From a checkpoint of a small transformer trained on Wikipedia.
Size: 12 layers, width 192, 3 heads of 64 (1 for keys and values), MLP 448 SwiGLU, vocabulary 2048, 4.69M parameters.
Training: 370M tokens, 6185 steps.
Each number is 500 + 40 x the weight over its row's rms, rounded and kept within 0 to 999. Layers, rows and columns count from 0. Numbers have three digits each. The size before them is the row's rms in percent of the matrix's.

# layer 2 MLP down (transposed), 448x192, rms 0.213, rows 315-363, columns 96-191
102:541476585568482425454467493539548473482557503450438471519489507461484523499455568487486497520436498451544529484506521507414487459450520470437496497501496522547545529465467504586527528513531510483494530555509522466467472476553452520429579467556493503544515551408568464487465521509567445552
099:465508510507535489424510425430515482494510504536466556514436586512421530478480430466406501464499498519512555419552478490481473454498532490521441474542454481473490525458538493506440589491499523424524519467551544466501563554538510489525465524579522475474533473521499423465549467460562539510
103:522589486518457524559517539564506491427505482493526532496500436531505510507560535506434533450477559435530531492533447505434487491435508474551527544479502518525557540449501501490508500478503565530489503566579545478477477498502482548549498454499557499417493500534555544470466591473485494490
103:497491465459551514451470524488477469542504484538493540513431490480535510518532477494504488510490499512465522467464441466531475533627447488477489480499432508437497513622506466446552658499521476490506493474526469505460511570496423525467451491533533518464502496494521463525501445456481540509
102:525495559466418495538478530584513521420546490474507496509528511474581496499511542499499562504510491490508512467469562471511476481502475502459493522502492448559477484484537529510587457467414511468461540491539461475562446462512500557520495461425439526505545422559428598478506486484425517541
100:444501538505543474536475398555488505490505468578579507475500488486468495479497494492428530478491529537471529565505536484492516539433466475485521502560466499522518520455534577538488486461474427445487522515572513455504471490514419512503459509477563491532558569512566507496454461519472498486
101:494469468486478526493458490578443539474487562477489510560548465540539523537474425498537480490507481415529429439478496461526537504590525483516464507469458508511465543487462535497444514487447537495415505483520536471548458492489499417495448489536573506512499467477493525471511514509475482526
098:552455540479482471478533510534467502555538459559497509516459467442504576466491501491452509488519510583471424542495490468508570401477502478538550517510491466541546547494480500488508470473508479549516461492470559497524498551500478506477554477468526572491488418536478562383500513496555451480
095:461537475404505486487455471523490551522510491564565469522542499588566422506506508515516557487446487478467570493499565539485478498461524458498425466511524445488501465527529502566496446523467511484548482462485531520532468508590458553442439514488506488515516495501535531548509554477480545512
100:482484495537510534498496476394482534443515572450509487528493484493588548491570505508518513524577441507484558449524500514493477519476548531551501483486446486446585513523495421500471501522493536463504515543511423556542545504542495503550484459500497463491528512593448633387519416478560477507
099:551582529520509525446424526499523465473526459482514510529502450469461493410524455510513519549540545481572442552465441473518461423483459487465508437534510501526532527475466471520524475480509517532490441479480462484494480553511495522455531540455469463509500524504535490459584520491566510567
094:481509539431409451464443494456543452584567567496487540513461489454488550531464559473494445456585449464495485486467541540521529425495475483475536445510558564473425544445508529469450524490484547515492469538465474476528544484449466544477466518446477476508504491574542543540498455469475461428
103:474499439477524446505552540571455456451499523495486514554419530458499487486466501409518498512527513542513524485499561456459612551530489528568478435486508557460547464507487504543499462492427467524484524447476510436480561453450502488523459496482549492481492543500427386541479431541446487503
097:483489439484527440477477534473512518541462502535521477489383495476475465411540551469524479559471479512434512525512498471430543518488440435377470415496513484487466459455571539457413454496561542524560600462498464517506450451499507474491464522491568487616467550501517485570564455527517515523
105:507508504539469475478509511491492508516524498512441419492461530475433477558478485529523531461509472464474529470516558577452495480457494466519475554514454495519422495532531473540481489462496499572372503466476533455563523474484564494490567499507520441500508451565501486476496471489514499524
098:482485483563569453474442498471556510440513610488497458397539447449498459467495567497513487463505467502534543542406460475509543450498569432528526495460474492571464530470518554525578463520534530503429496476553480589497427552490460517558551490484532463484588467447542483480481524507452431605
094:580476498423521511493480418424553410459428450461530548477531497526522512446498486585541486485487470497504499445461536507444480466434489508542465512542520476495496433491499586498518482583506464470506452527485449460496542447525520575499550530480536520495483467526431519526531488402552485537
095:600561476585512575505542495466409467596517486513517507501483444450531449466524483535471478536509491487476432474471472469592466492409460469470523432509482514555518433513494608494567401534532504600502518491510509492467483433535549509512539499448475538560499514428509540477502465528488497491
105:567472480521530493554458574515455543453408555545433505527532442562507535518473453483467490454532511529528455443565525489512443424517515542483485543523435536468500565476458474509460436498473420551507395499542431535463542463484534551478498512525490526504474446526485469526540531524502504482
102:493546531529438468527499528502462460535451475495486570536506447576484513505455493436508595527446473468486501541492554434428530538496589488479540484499512531455553485435419454506533479550405511497510535451463463503525506491518470500516501514575520529430512545577548475514485505505496532540
105:550542596415504449462583466526470474435513443563512537490492568479487484555499507552459518489454490444455541546495476504430546483544472526450506451509519509468487447540508478534435589421491485513468537459454503515503549514480513518505561454515441495509460509566558506518498492410450587475
099:438548464438569568495514487481442528470468501506496517508535453497546508499475485518520501481488461489533548570499518539551448548525541572543440507537545534471560454567499467501493440484552546516505519528490582493535542586564509429475407497544533581504510469537452535488485521498504455544
093:465524542535440498516535557452463457543512481433485366484492443521461538462483509498433431455484425431543511519524442475532509569497521530504508471508513514504503537564511478460504604526506525561570522496560596483481472499475509500503450580515485482417558501529522478464500554542547481557
098:520557556587504507507521544536590561443487469562500502520504512489553475521518475479490543529512551424475521545557557489475561510561494445526538542439438442505485517490509537487505464549499533492470400509546491537474590539455417516468501522403511507492453551462495530545472531520540521586
103:511515514440442504470532464508483446511534517544510503505430535491519545468497537468410483447487484545523556427498501481486478448459438498425437532498564551527571544574558482510536474531442480477511469534476463526507463534482456541499477588463448449501500488471431549472545540533412471581
095:492538531527464480472559529487532457512565457488442531481511530597384540512412543537526544572526581542520482531544519519498557485531478479508540436549543472531475542498473498561556497485500546505488479496521513525512564467458477543428598486575521521470520446510524381493537496516570571517
096:463432472508484466525498568540540553503597476490524431510473573492517481476470446470519388520453496516508522453535522479573511410496520455421455507489450440481533449533475493483470509531510425475450463506527511509509480475512447519518517458518478495509466540489484518467563565544575503504
098:482479475494451503480514528483536532533395545453446509493501441460455480471447484550549582510556400512585466465401502587486500436488524561419518504489550486414528511484494555428536478492498599575491489469498546478518473503500547487527498530445503518442462537573496451517453460516495501464
094:485541547495532536524456495473510486461588424473461505554544524501481516531504520480493490493434437490565484492528616497430494510487480539507506538503498520440476490488526517541518481469538479480531597485477499482487491463497538463500471510469544499602444524502503562488441577552509484511
110:526508525440493562503498513458508446436524469597536495488495559509513509501502486530486547560469466535493445533491488506404471471467470517507440477511492461562535477576432464657516518477534550515526508489537506466509515530478515443565453478526457549518424423470475511515516488471510559480
107:532452510427511450453450413456537430454432485458532470446561479514520586524458520467480499543486516508455544502482503529445550539441520459525496527514581466491534581500520501453528546473441432504517525497524463489520519505407518448505484479549531532472481531577539531455459448515444496584
102:515517568472511469498474466476496446525518542477481493470490459462461482470533537489541506522472586531538519524458492427525558442532521544526436541449496490510463513516485428432540473488450511471510516596547424533462503540528508549473485427443441541516539511450494594487537453516546498544
097:473502485473467493488445483442469419533534516494489512467532483510558485578493477514559549594483515449521451556490539543515469528423458491546428484520512477517436494477454502517423434520473566586463519462509505452431464516529467506499462538533480529512566536484589465562529516543484584452
096:544536573458472567470510530537491571474542528535438468390439477486453475492513480476491521528455511458549516501520505530548540566451517542536516495475502516536485514616531501506482447540542507536515456473516474487524464527546466457509480497521503511513584483531482465517512527472469470519
099:486436481548489499456461466555478540462428493484497470472484412549473440554561526507522543508531442509529440533475518509546462568478537518493496498443501488483497558538432502607435545557490435523461477514481459452518483473522525530550427577483453489507479463496525578498506476529506468512
099:470560421477539566495536492463547553518600494471499475548563452465410477505504514508501466510529488551482502534487492492521470508447466490484549500487496462503511480484538533546499516484514517567489516486482511521497527524510482454485489510449558511468478423538464527449583549455454512571
098:477530460496527492552441540489551420521492531523514621454476515493475476501456455478470489471482458531491507501497520523450439445456488523513571486484427476549458477523556474415474496490488527522462503509525550544537515486474474488526444426477544450510495452452507491530510455554477463496
099:505482561472407456493483494514531542497554530562530475473495478564470470543512491496508587507481483479440529472515492526511534469500539460464531435477523516572496461450563474462483543497521517447468524525494488598489442500505483469526450454503576483511477493535514564524506475527641460496
098:584470549509510462497490495506535468456459501568554474503503460467505462550429436556533496462518480553433509573424502513451529508468522512400503505393524546512491446511556496520482386490534427516521529468456467486488474558486514499536484496424522505489450551521489563459436434598513471485
096:593463548492514501535558503516521499480482475465530495569546472458469524449542503527469506474439483508538561452467553476540444474429550566507494511485453494460470452533547503486462532525488479499443468503572537495514533500418419521423506469550575482540506525508584511505537469541503522498
102:540444472483504515402618486460502456446501511527529578549424534517509454515505442471498438500538538493517551570472628507493551480534435491537510436466548562523528541483513497514556449450515455521476491469500482481561481523505539511543610438494507532504494497502483446499477412480472480441
109:521521547455482475453438448510463510457453479536542425467545536532502441540555492546474536484510488518461454459477447548474481507573529448496539477479482550440501504543517447488456450470505426491593464413513514541500502480538533506463476500541509494459485542541482549496564549477464528474
091:541500489567536482501479476524563515525491526491450479500510533533425554460471450583473581593457558526557486471522544490527528520480469543554501501510588538497547519528506485555442472493555504511474531448481509490458531470543476487508498467522502518564475455496476507521517552463477472507
104:559487493399484501499529504460515494463476486514548455468457475481483468563542437545536477512555474490475471554501517527479477560503515499520526501509461525519533416528488489506507559554523502549476419494509505494591431476475401493547537523503537487487432569467558437495473505592468451517
102:562521555421556516470448464557470497518544496479469503499516487532471483533548503591516506497522561537477582529450442489455511531471454436524538474460496441481523507508521470531471466549493510445450527511451477411499609435459503560504475564542452511424540482507495444405557491568495504460
102:529385459541541476483491465499444473536481458526510445527492504521447419487491548517471562522504480512413487458527555443562552546530439500485476526474514533472433516528467484504476546483473512560497517520478488464416502464546445464469437496480438508479558553510557529474486559518539531530
104:443535537459505449488517529434472418439477459518494481527513473493499519532545469503524506567480505544615576476438528490496516453481521513484453547524464483475574550477503491530431520458529455494472466545495463551475494480491525511579531549549502482519466560532569514456447494488540561549
106:434524460470551459500464577534514473535458495466510532459531517519493490467557478512523531547535505543553481452553567578486571510487539560463561597528486480513502502494461524528508515495460535491477476420518549471554519505530464498456535454501549515457520482417477373487465461447513439475
086:493562587458498529492448547486417532508511456462520470502500460463501473495548536461568501435429510481498463429495462490519416487481465479450467558482536490488431484488505517503473482472485458530495509495494514470525463492518508491499575419509578511434449534502489317474552479513506443464
# layer 2 MLP gate, 448x192, rms 0.233, rows 316-363, columns 96-191
107:491431573541543516470503419525516507516504437475458515480529473498473555532509494480523482537517529472452435473463536517445478508365484542499532545452511462500438486468531428543479511529521548571484465512501514506496485527487538518459508447486490533467490535622516464519452465460458506539
110:432527576508534508565541547514447597477541514504515566475553500510530498537506476520583528406540541458537527509512467507554516518462444491465515552551524532512525520456518537531503490505510491428467542563496486459528523441509522522558554503518490465533519564470428452497468531499454458471
099:513543443535457518516497512447421548422495487472469461500511542555506504453471415510576480454497464543469515519514520567512528492508475498491536479490606566599515455449468535527451458562512481571447473563473531531475584447431530537492583494457515464485501486451466508522482527479501467505
108:497507538494516485508552477529477519630556456535477500504449492503481456520515488498519527483529475437508501526475525529467565464474527532498524517498517505516521456503494538426462494464436511559465410546457514459502472487487466478428477453559554540440397538402484451567464496467460507503
092:498531461582527522549493565484499458445466478572447478466456475453549571545496513491500466518478511495583491423475554429470542483505553466564543557482579549515516491481468527465527515504507574496483502506498482497527523513458553492494484546540512474511531485458579526481553499471537523480
100:516543499460581505524550485426537503563507494463495563536555524425434478511534526502528489509493501500481515455459520521510439484528469558496534477571555553500500485467481557496455467522537465511492560435504495537420465487492465532495539508566541504517541520502486421510480554467515491490
104:491519472494488572478444581546520446555476630457449464516480496616491431548526468513471433508487498471466482516602502421540512443512529502470495476429489529493461520520495521543461544488465471559527443491520522472526486518477621467509464499484453486561481505497482501470518511466563480520
103:517508477534530476537542518497495511501487489421455487471450498563446512528431423562593530486539613501501544476504522508533470491488460507553512516551513494497484502422529485549561522487465540534459496471528498511491477453460505415553506481390542565509528466496504457472514584520396392498
131:517508360444533507525524462480484555494454579468536533503531547482519455501521521520512406499549578502594510480509578415512475497549443523470538434473496555515545479504502427591469478509525547479499506472438449469491526536514459478556479529490486474587550503553475461494528471509461494507
106:525496507515514476557509534537442541525463545592483480525489564551577488512483445454493453481463410546522578519494576600479491509418498526498458497478533461473546518429521518429518526491521512535510500498575462462466501511517494497469534495455563566508489509495502447485573535516501432543
102:538531520514507481424514480507462570414497502506481501486533539445460517535517513588542529542470494516503429520462501526457526515453503574448516552540539428503523421555544512534485444479500413507486560507531540486458466505538580472487508534488474459490475511491521465468511538515503489543
098:553493468454544467500564490494499528435478545503512514504512436436509534527486522482504483511520511523508483530514519447544500494495488470493431464605580478478437474470480476507518505483530453450484458506385446471557519487525570498514569520461468558470528507479540456503482496458475458544
107:532579516470514543476497481435529483476479465444526473558476521500464511502534445518531533520498519506509509476505511500499488494475560498545503463453526494467566572499493586566475559479477486515475531507490544511484507501544517464450522575515546525498503479506496546496430501536493458459
095:515472451501485540499557488502510500525466513499524504470467559459480414503431520504526494498535572513448527418478524524521437491506544451565538535578488434491500502463516543472483465452557496552484444470529566467471505528495538558519513512485521495496473501459536442561578449543488427501
099:509466505521508465523447548535483483403501516533445518438545488521511558535439461502484480603441579514488504508504498499470509467510508496558545485489456538508501468506506507534560488538407481499557429542541554480457502525513565474453493447552446541523456532540552559471492479538447498494
106:501434478480492446581469514614516464616458496477416494517512499476532545459501464499516475520518533567565402535481557484526536541465499506503478529485525459498495555547495534521512452519492467546454458490468474489456416440569481501508493471488513459511510558522449501484429516479544504533
093:502492577431485512520595545504503491513575571535444564473495436447588502486467486459538544492514498424511516492493503571493500534445517484468544538470475487507530439550496526534482503471458455562480524529444549460477476534532464517539456520530504594538500457538426537457540450445429452503
109:475498518481483523525508466472515490519603571540554522461549537529462446502472507423506536512426519487403511542459484449460500539462443466526512521548566521473441468460537495501448519495504520526533529466505566463457468527466492503530519503475511539547426472476546566524465487436532504412
103:446534493563358478520535540494453470534420483516486499549560471554574446509492492458489520522509474531468445494497483477434519433515494589387469465536534560442541539407522499512426545565434456548489504508456479498512440427497530554570492509524518482476484556437535501508498458539473483524
102:451514475496597550564553520510418480548430521537476539523500561499499575537494547443522566515524506478494555479520472538506498540464508487478518567552527518534520553446542444525529454534450526475453468544436489534469496451459451514512519486492562445547516452567479493513490474534487463487
110:470534401471540453473565470492535493508499506508482513560483493433480548539506464482464518504559525461521513467490556489492491435504485396543527562469498560457497484538587587472495476469477538546524513522511488501558461405561531522469521522450446454473530483532477432517497529448470430472
103:510470408500571503502499565516510498443504466460517517417540565475464463539513493478531526520503546538466454464436492528500528509591525488546524509514461466435466503541449497537572460501489481452577491424512477477462461519547487535506513561507593522473493458532463496463534483553467536534
102:520504532510465455483528391553487514463513422559561523513497453469505515449444521495598541495543481474541477548532554464511478466462515543483480469440461526499510510523477498422506525529418429479559524559429479498447478473520579441610394525521532477515520481470504456412463534528484541531
103:487473465459507496476571545539506438564532459477493509383488464503553511559549529496519492510495490514572473523447481495522493486475467501489424520423479592516460464562459501513576486492462475484441468522494460546523531529522520555494458607448434461540552550482468523483498535481487523467
103:490491522569476534454484440562461481532458566471497544475426483452480533488479470457499463463555551453496514467560498498519457449518496561456500543490462509508452566479513509534487518506529523540469491449546453455528490563499580416436504521500534511531543537567497518538525502451452491520
086:479519542491570493472518507413456540483464565486563451433473582520510469466472435512525493532478447525496504528437445456538464509541472483499506486531484540532494499534492550478552476479519438543489554485471490573553504480460493553526474606525478461448538460501499511505510472474481470539
100:505546498527514397583541418466492501467525437505482518478497553489534528517517501446454485415505474413492518552535494501512432544502459482484453529430557577599528599491533436544494428481480449420523478525500523439523501447533495496530490518504542498500553460462524502536533532496527531494
076:506597526504540530509582546445529519479503462446440562445516479461521456532537477536537515508469526541537521452499472482523467445496543460463520538520499495557464527384499510482532471498489539535559530474459544598529500495586514477514574520554443492539520494496488504460466489567486512531
101:495464470503465584522438501512476471495530502561442437503451521508483499466448493503518467482524510517513473502495540626554517407463490501515504504523506518533440544518509533546464464533465545457545500498502530497489482551432558512491478503564480475481477442514468447489479549462530550476
111:465514538516431503550482456495484473528459572425541496515474516463476500471568491451459504562499514447498484528415570538450475459464516469497550521479515575516484513477501510526516541569442429521461528442497511541536484510462517527519421618465532508551515423515509501400532442498475534513
100:500395534501486520518506472451532433526515498489427472619468483514458544516490460505474513471493446455523476453510503575506470550459461513433577472526552540476453456533506496459450485453553431525455505613427499473521505517454480568568479487468515420540496578518508448511466552443395524534
090:520501446469475471531465512475526617514422482558528482509445557460475500515490529534431435418526461513470556426471502428496460490577538468545567479507480530513561441491514560501559526434469375491541508513518495567491561487547524477458541531484527418559463525472501538575509498473557540553
102:525524547484488465483462550556521429494500492450486544506436543491523428465448505490450502480455581461507564546474499512490575439503583556544531482430559540570486489432458598506425560544532512530425505482465489490455490512487439452571527493468498459525506544482501468553508509536544465536
099:499454534470437495487485554506566503491392508519477499439473421497525480487513543508524484501584506503505613476489603462467504572537494561531522442495471427473456516539510519460542533560486480508550434503522480554450461472518565446525534478515501507563477486516507529585543542476457470535
095:483514506477480407509494473482478512509459498486526468508508544554451430566522497524494620490437535446506475439508516461457564493509457604506507499502427515567541440551529599557473451503443514474465487497476530467520478490470550480485498485522514412461511579432516460482435574516470521534
088:463460554485517479461487483543443465447482501555429483484547541490475614496473452521478536505555515528536554471471413546499494436458521466513444507447497453532455488497555432597538525519470525520534554507464435479497540482568456593484518449505456528484539558586546511541486552485455509501
095:525489456428556504496555478555511463456519539534409524449557517487466611531440475501475556512467481520503499561477451507515512484439554475545503525521525490487505446546452522501440445512554462500498489463522483437493457533489482547452447504458584508489550441523514515468529540559507467447
094:551472489527589453516498470455432470503521552577497555484482522433564485593471534468400465554504432520497486488510453474564522554501517510501543528533481437458498517486553499420566472510501439448507476433481507550469522463552487504458444480500553529473417442544515470471519446570515554495
103:535453527461519510464523492580524470531390516496485528455457450495565495487424489500508541583560545526489517509466456512493476504518486533439499512552513501524414462504467531496460476477498514477524514513502501497563538518505542528585547534474397401487496425499479494460448556513520520508
102:501461464436460569470500494494467497585505573466508501466426492509466508524435479485510439476533509465513502422492514559477541538535465467514559496537501578562486534562494508484449414479506511513464454493552465515489505545484562512486503492460523494534562479535567474551494417474469502523
097:513461550525505472424463512525568429486501549489509603484474485515477508520450531440522515562580465471490553478526459529537470462477544564510516506508506551550479522529456459536453458512521454617445527563461530546556546493491545544504524520452542418516566503511472458469467509506556533450
103:486463490582504485443516543534499422523477456436562497481444485520444588533424535592490468495464609486479427545439483540471500506471481510556501478563543469496466444519525503478444514494501507525443536552485497479463435491506523491504518489534513463422507491486505532521470496538504512541
109:485515496480579482511586531467548493471549503479505450492472515508523425455485456491499518490553451492539530485481504507519485509495556473483562486508526454487461477490477517527483489410518532512504426428485511516401472465473490478495474452410441517491582520528518451541465490499474441472
104:543458520502464504487545564509440477481559458437477556451507498510426478502498469510531426483445543513406520522481434549482478541517429521454503464505453480491467516438543521478411497517462465492520530451423557496502455465459540477502528593492488494488486564532459477527533505482446507528
106:511466405516434529527459506487534505445501511467523496460528408496554537510487503511552459509442490498567497575496555482510530507412544465485522457549516525468450459527412549467509440580508486430513495415477494493498479505542465496593442434505485576471462546517549431536452477578453484483
083:503553519471531459425527481464459467494485526476466445521545440566501522446567476531515527533446508483430498502537467456534484455474539536528506475508550461515492639415479466490508564517487552502459439543527475526476544479498506546477481542497451559504528542581498466462478555533543615512
097:513480480501509531431501492537490489496495556576538523485528491464544488527523462442569464489472529480499468401549454478451481607498534578506511587529503534563545448568435549549523523515502513491448528455471520455499435503464504490480530472468463581520502476458444438526506441529527541519
091:476523528468534515506501460518490463523456504468480458490472497529511568495562489487482470466470552502495431523488534536515447490470480418491499495484466520507476425476517490584491575490568424488472556501521474489489433568568525501584554485493494489428522553571461435514488497478512494574
# layer 2 MLP up, 448x192, rms 0.233, rows 316-363, columns 96-191
103:522558486400487470479476466522533518521470511367465524474551486441524459407515485483493450531487506523568526486518498528526577467504539544524527509543450478394486558486469537464480460472434530466508474437489473464486522471495517533595460535531526504551532450473555519459477528550539513514
104:475500494473479560420528490506512546500475522456549474525496495475526549500504529461490462495492477521510521515516483469423541460545501538523514480533505488508456463556523566485502525480547577466456530500444530473542545499478570599535491524470519528476474517495479524452497505529535553480
100:515549499468550453545507501525518461507452400485498508502502528528493481553485507517485449509385508532474526504493518516509524521560520492421519505523481530476389478504576509441547528433471426444430522444519452545538537593526410532496515461481538498519396491443487504526497451472543485530
111:508417507442497452558530394491502452479527558553516478459489458430590436488529504463496515478484484507483495517509510427458495523577565517483465500475480491494511495489479375510568445477533449481511454456540513440496596532612507529569532487449444516513481482508465444529513484507578534552
097:506500471460510470506521497536492530467538491440457540445566555546442502470525490474461579441512443525511534501519485469515519467510451519483476520555495439526528392505521520505450447494497539516503565496565498518471441543460439501539516548490483467456454550565480484437497515493548482509
106:507528506510516441530479501510495529472549491502507468420490518474554469506486550463548416608501468547445529504510537449471488511523505502509456544569542567490495460499408418493493448436508455472468473452492424472494470484505469541473505549483527468496572449517503466513471425501538527533
104:511504507534504436492513441489435464502480462535578527523528481444500551438549499605526471526498469529518557526479523507482482484462504467537522458584475499484439530583484444441532492513524568501502420471518487421486489502533427470578476498529502473447508521479510467557520506485433470473
098:507502494514545504484496487606463472469453483501469460458522477526519496445454536503496457538420429513493488494509532516574523520547461500500454540428468479469543465499526483533542531554488536478492491454519559520473474529526484504460437505474475505529491484508534583560520549465512595522
142:540595462433542496510507497489508599509499589479508467549460504499541460529550490557503468488549552496513530548532610474462478483584480567474524477477501485487601514541487457514469542498527523486480521527454461503495496468514493505537471462473456453567511531514396514480501465466483457473
101:540511477560492526517630550562491500481535537489510487409492501534516591466531522538555477490534534518570462484532412514569454501496495451499504431541555542488447472489474536531392453545437535498474564539500561459487517505480435540497520503504532546516468486495555497549540536387454459480
103:486434585415433516580548436482498479430519441556494492503491559526471567536522488518522514501459501510466517485466478487499488574537486499490487527499511434430509537583493507480479475490533409522446513538536483514497496532550517459499498518473520433483498483636510489472493516506479438523
100:476569504466473501493526497505503445424538525507488515581478494523534467522397515467549536547558552503384454516489513454467539448529515454508541518567462563502434428508480437539514491476452515441562543476435452469534535500459481544578478482421491534496459439506451470473531432482473455512
101:503488511484495539536476506538545555535536527542524527515541514472537484506516483505527521461565523540500434487521486491491454555519588511528549504507442532518494480504491518419386482522479521398514403438466462488455440492544472507489477467538502424521561549425532517467521548523468482488
100:526509511523388424474503502453464480511479518575524500464476524443425518536515489488534495457489490564485495479533539522401422535517530527489513474520476524494469485485512458515549469435566442539459488478525491474528500556526572481559488489481473474484552509474495522464517462602471538454
094:514446420491456510556450516514561501484539500415553517493467482423453446474447551553535520479546513502485503564449525511516532492492492502519484554499503421543483490507465513497503557534488530395403556581462474571450444482503447509495470441554507475436460487492492506461498496501622498490
106:503540501485550490533492499458561457486460551509551533496570506529438513493478514523456450496523415493531528477525495515581544516475476508498504488489559432502486458559508512432442532594533532480440467485470506533525593494437518492507380481509510476450548403469534515438467527505510473502
099:537554476480509514495427509491514497460455431525480502489488516514550536513465542504483549461531473466554559502513476562516524519411532558384499521468456497501499522511494582473525488457456428490563504446503502484524507533484485584509495488461475533418480533539471483518474396498508518421
108:591506569536506479488514493532439519437487492480497549488513552493517524480549593516481452429512587500531502442483536533520453505467557480488466503520425546480476472529471579495505498446532434497474419537541451545546501529488429557431529506570475426503507572506503494519473454533424484508
096:507524514514420512456495380493453459466527539535529606573451481545526492451509572586415505563507493566493515555517512527422534560522537501584450472479501539542487502560454461444540460491437551454524478496448540497566494474554533495497529555547481530513505539558544494549440564446488553437
108:504448491464520474462556556500429490448499554508568456441551551432498449584518537429502497542470515468544506475548433548513559417478528415467538506571520486519533438488505433503453453461534511443469430499449512450581551441488511552504491506450516483566432482494467460511462502468512544461
102:424495468615517504528537505495515546455538487552514569563473534520544437503528499539489533556494434485502503461531552446446521486504473579556497545489518514474493459495551554550485543509485569490472544590497497476578534534512426489492514494502467521451476501485472490554612495505472447512
106:540461477475452512438511455520503547549520438511542463541497514595494593447538455544500478502525516495553487531413495459506479450431458521509468545558497577515519491511502505488423528511477443537441453462478527471600488467558485455492597466448518548463488565521529457512430520474519526487
107:567520485451537510514504542501485472465457501523486486512454481563473501520525483550472473540490522488453483512494498523540497499539476551429544504548503468458524524454543454520417446515547525455494543365503496533532571504561523522446538521514552520516485527493481471504458513489460520464
103:494375477508427487468520489506462537476537442515513524514497529545584477535509417488460493441458534515534506555556543528480497459507467484505503566478492508483499595525497545484521484595524541444501501482481473529491497552500491508517491562422502421543553473512541485445531494536463489529
105:468512554544554552496473537447571538569500475512451505480492560482543436514553493466472523469468483509511506473490459553438441510470453496494444462475535568434519457510467512498473563496505460485497500505492443465503440484508550453423553479474495529497478548541472503532461469518542520573
087:533540484509536538535459514514434479487530543479468533475503479452487442584479529519518459474477493474519534465521518524446535540497505563490414511555574504524575466563525510461510531508523515543507471594467447444477539478445557526499496460417416495532429564498417565442505566463485526573
099:521503496552490540509545438511535548509446463499583644489547585520494433536461517521531536493548516554489475490543553502605446523540490562502482521507472551443491480485472511421466482533454531524467503506561429534505491487434456484503479472421516402447560482557465478491565520546478505556
085:478569506517541542464623501456538464507570482443501562507528479515489502563524486480533550447522460517552479475530589421462477454520449454492488520524541488541489479471570561496496478410513538490525564445472539528553513524579500449507562473524488468524470507458568446495475537509431524546
094:531465554515516466545509587453460464491535542524507487497572531488443560485542490503493566554475420475548428460465498419575467506493481479518481486486460500497490493473447545575430517475497494494526421449512484470521514540570553461462431484568471563529492492490505583534550525524469507509
109:512512485558456444494591471481484481485479497432515497459588431530511488459518510470580583405508534515502518499441532497515500504496504475565527455492461518513459525488513523523504487511480545523479503523481463469519417510415467496550428484499537452559441443494520472485479459474485415436
102:522538512512507456546460543535500492497476474543508538499554439514469541522508531497532514559564543492488505434516527541525502499455535500498562532516513492484467513507529531469441465430449414519542497541482437521500477557513516520546447517446502515436538500432488553505542465459452547533
086:460484504590509554453506526500449439529600594433528567547605420494450464446472553510550556540451528501499499536559503585486486541483400495512519519564544493489485572438481457467456507612507513527456516486492472492503418557483518493552559491579468528460501501492502475505574546507436494526
095:536422501475519568481498458558468537511488517461389482523458471485496428525527510542536568469527477532430558480541533493568502527484512519466524532430505431520499503592496571455494521445514541457449526519470517453500500580521479455497534433560501505530508532513503500559476467486450538569
099:499509489531549516522492520492430410489554563469493495592495559556473594496505527519557457510453493468504497497506389491481475437489524515481499588459494545543472494500465479528450542574471525500481564538488515530542541515512528556407535535473535469518510560508586490496428482529508553479
091:528535513567540623535476536473444489446524547439463491562572483484462525532527470469489450518554427477524566504590522457475531487505499504514535520542474442471452474515505517529569552448477492538548520429425554533439476525474535504468526569520469487494491468551507518434549537486394537526
088:414468491552504527528496478446460447577487529460526602509529509502535509499474495523444453503459515563434518519491512530462526474469532391474551503501425501570465511526493491486552498533534515533477492503534431527577413504405522439550517529533458501480499461455463465522539437487432437500
094:573508534464527533530442478449549567488485562368523575521437486521439511484516546473501476520488528480515504472471492513569495577463455531483517483551458528538411511479541474476508560461456430505527475453478482532491521413513487550499539485491577521468448518497501493474409514521520523504
097:538550539561638556500550534538462416486472535517479552478494512485452518537474554412524436486563463425509512499464519616521512517518455506515518489503570495519552534460549500509551523487467432481517471536485559480485417478469458496475437536484505476466493491493486555508569443560480509546
098:446477542595524489502560414526407512481497474548468517488528480466496521464456514444450538453433469406542550519491472490504518547481476496492575475506511502544496408509567432527526480588473473432505517529439525403434555470540529501451530525473549530530465510521544479479467500534484592520
103:521491580491456472464552446442527496570538508533559506572514528504490468504448504569520510496507489503481463432501534552512449564447518478535590551551519509464492476491496459462499538499470520457514444533488516473505408439456499430523517488545538491456436487507507430629472543492463440453
103:507545555503497534475479512491475489451473457524516519495531502479534451528567522530528455564513493555569514499500506481518520473544527447494501495446515521471457508503571452532471478505476523498553479434478563603493439526528556535495538490480432523549495477505502526468534533450449521438
103:556479464517592532476573439484480498521531550490501485477512447478472469496537502519578531473500413547534507477535517491510505464483530447449501494463453498531490502447505484523536502486468497509539443444457540592478513537462508436510510453459515535455519535469428466475545502500483426519
104:522440553460456535537447486569491497658514440508468476473538496476511488483506485504492537498513506429501524542471548469484532582563459497494534509528528444478565480510490527480548466552494466495459447504495568428548534453473463437502489575481484466456447550419474551533433588525488539464
093:584517500498510490463485499507517457479540527491521458449474493485403511404531539555451522511571504530471496547466405495460583533452489590559528508518489437494500460523569430491489462554492515507542525522502517501520476477440521467434501521522540509482459508442473460551521554523433530496
100:470450444489431443529484521593511507442393489514483518505530486460429515465476572516478481522474475508494488512505515420526517507444527533507418480561528554440501543542501532479490497518442485471517492524535518482502533492537485525479520536505449480544506486536528497469444503531428570469
084:462541490466514411475455484480459495451476519472496416478556483544498498582540510545509543544480471517505540477503457538510516466473525500512497418561515472481471531413473494481543501487425481482482511499499492582459491443587552515533430463564498469499489561581507502471490497561547530478
104:508436537528464441497497524481484494516488528445495436450468546547497497464445506478528480506532450535558490402524575539545529526508534449446500606495476456487515514532505519586497451453534483481454519488564461478498614502544554535500533475576488527439495512453412477479515469515519501543
094:528510445511578588480578574542518499501559510520474539539500494413423498460446511532510510505530496540475486549508552503561506548514592517560522457470497511460520479564481520463589424475544497515462482507544433567515556509472486468401544558461516486488506526494424541498434514470484501526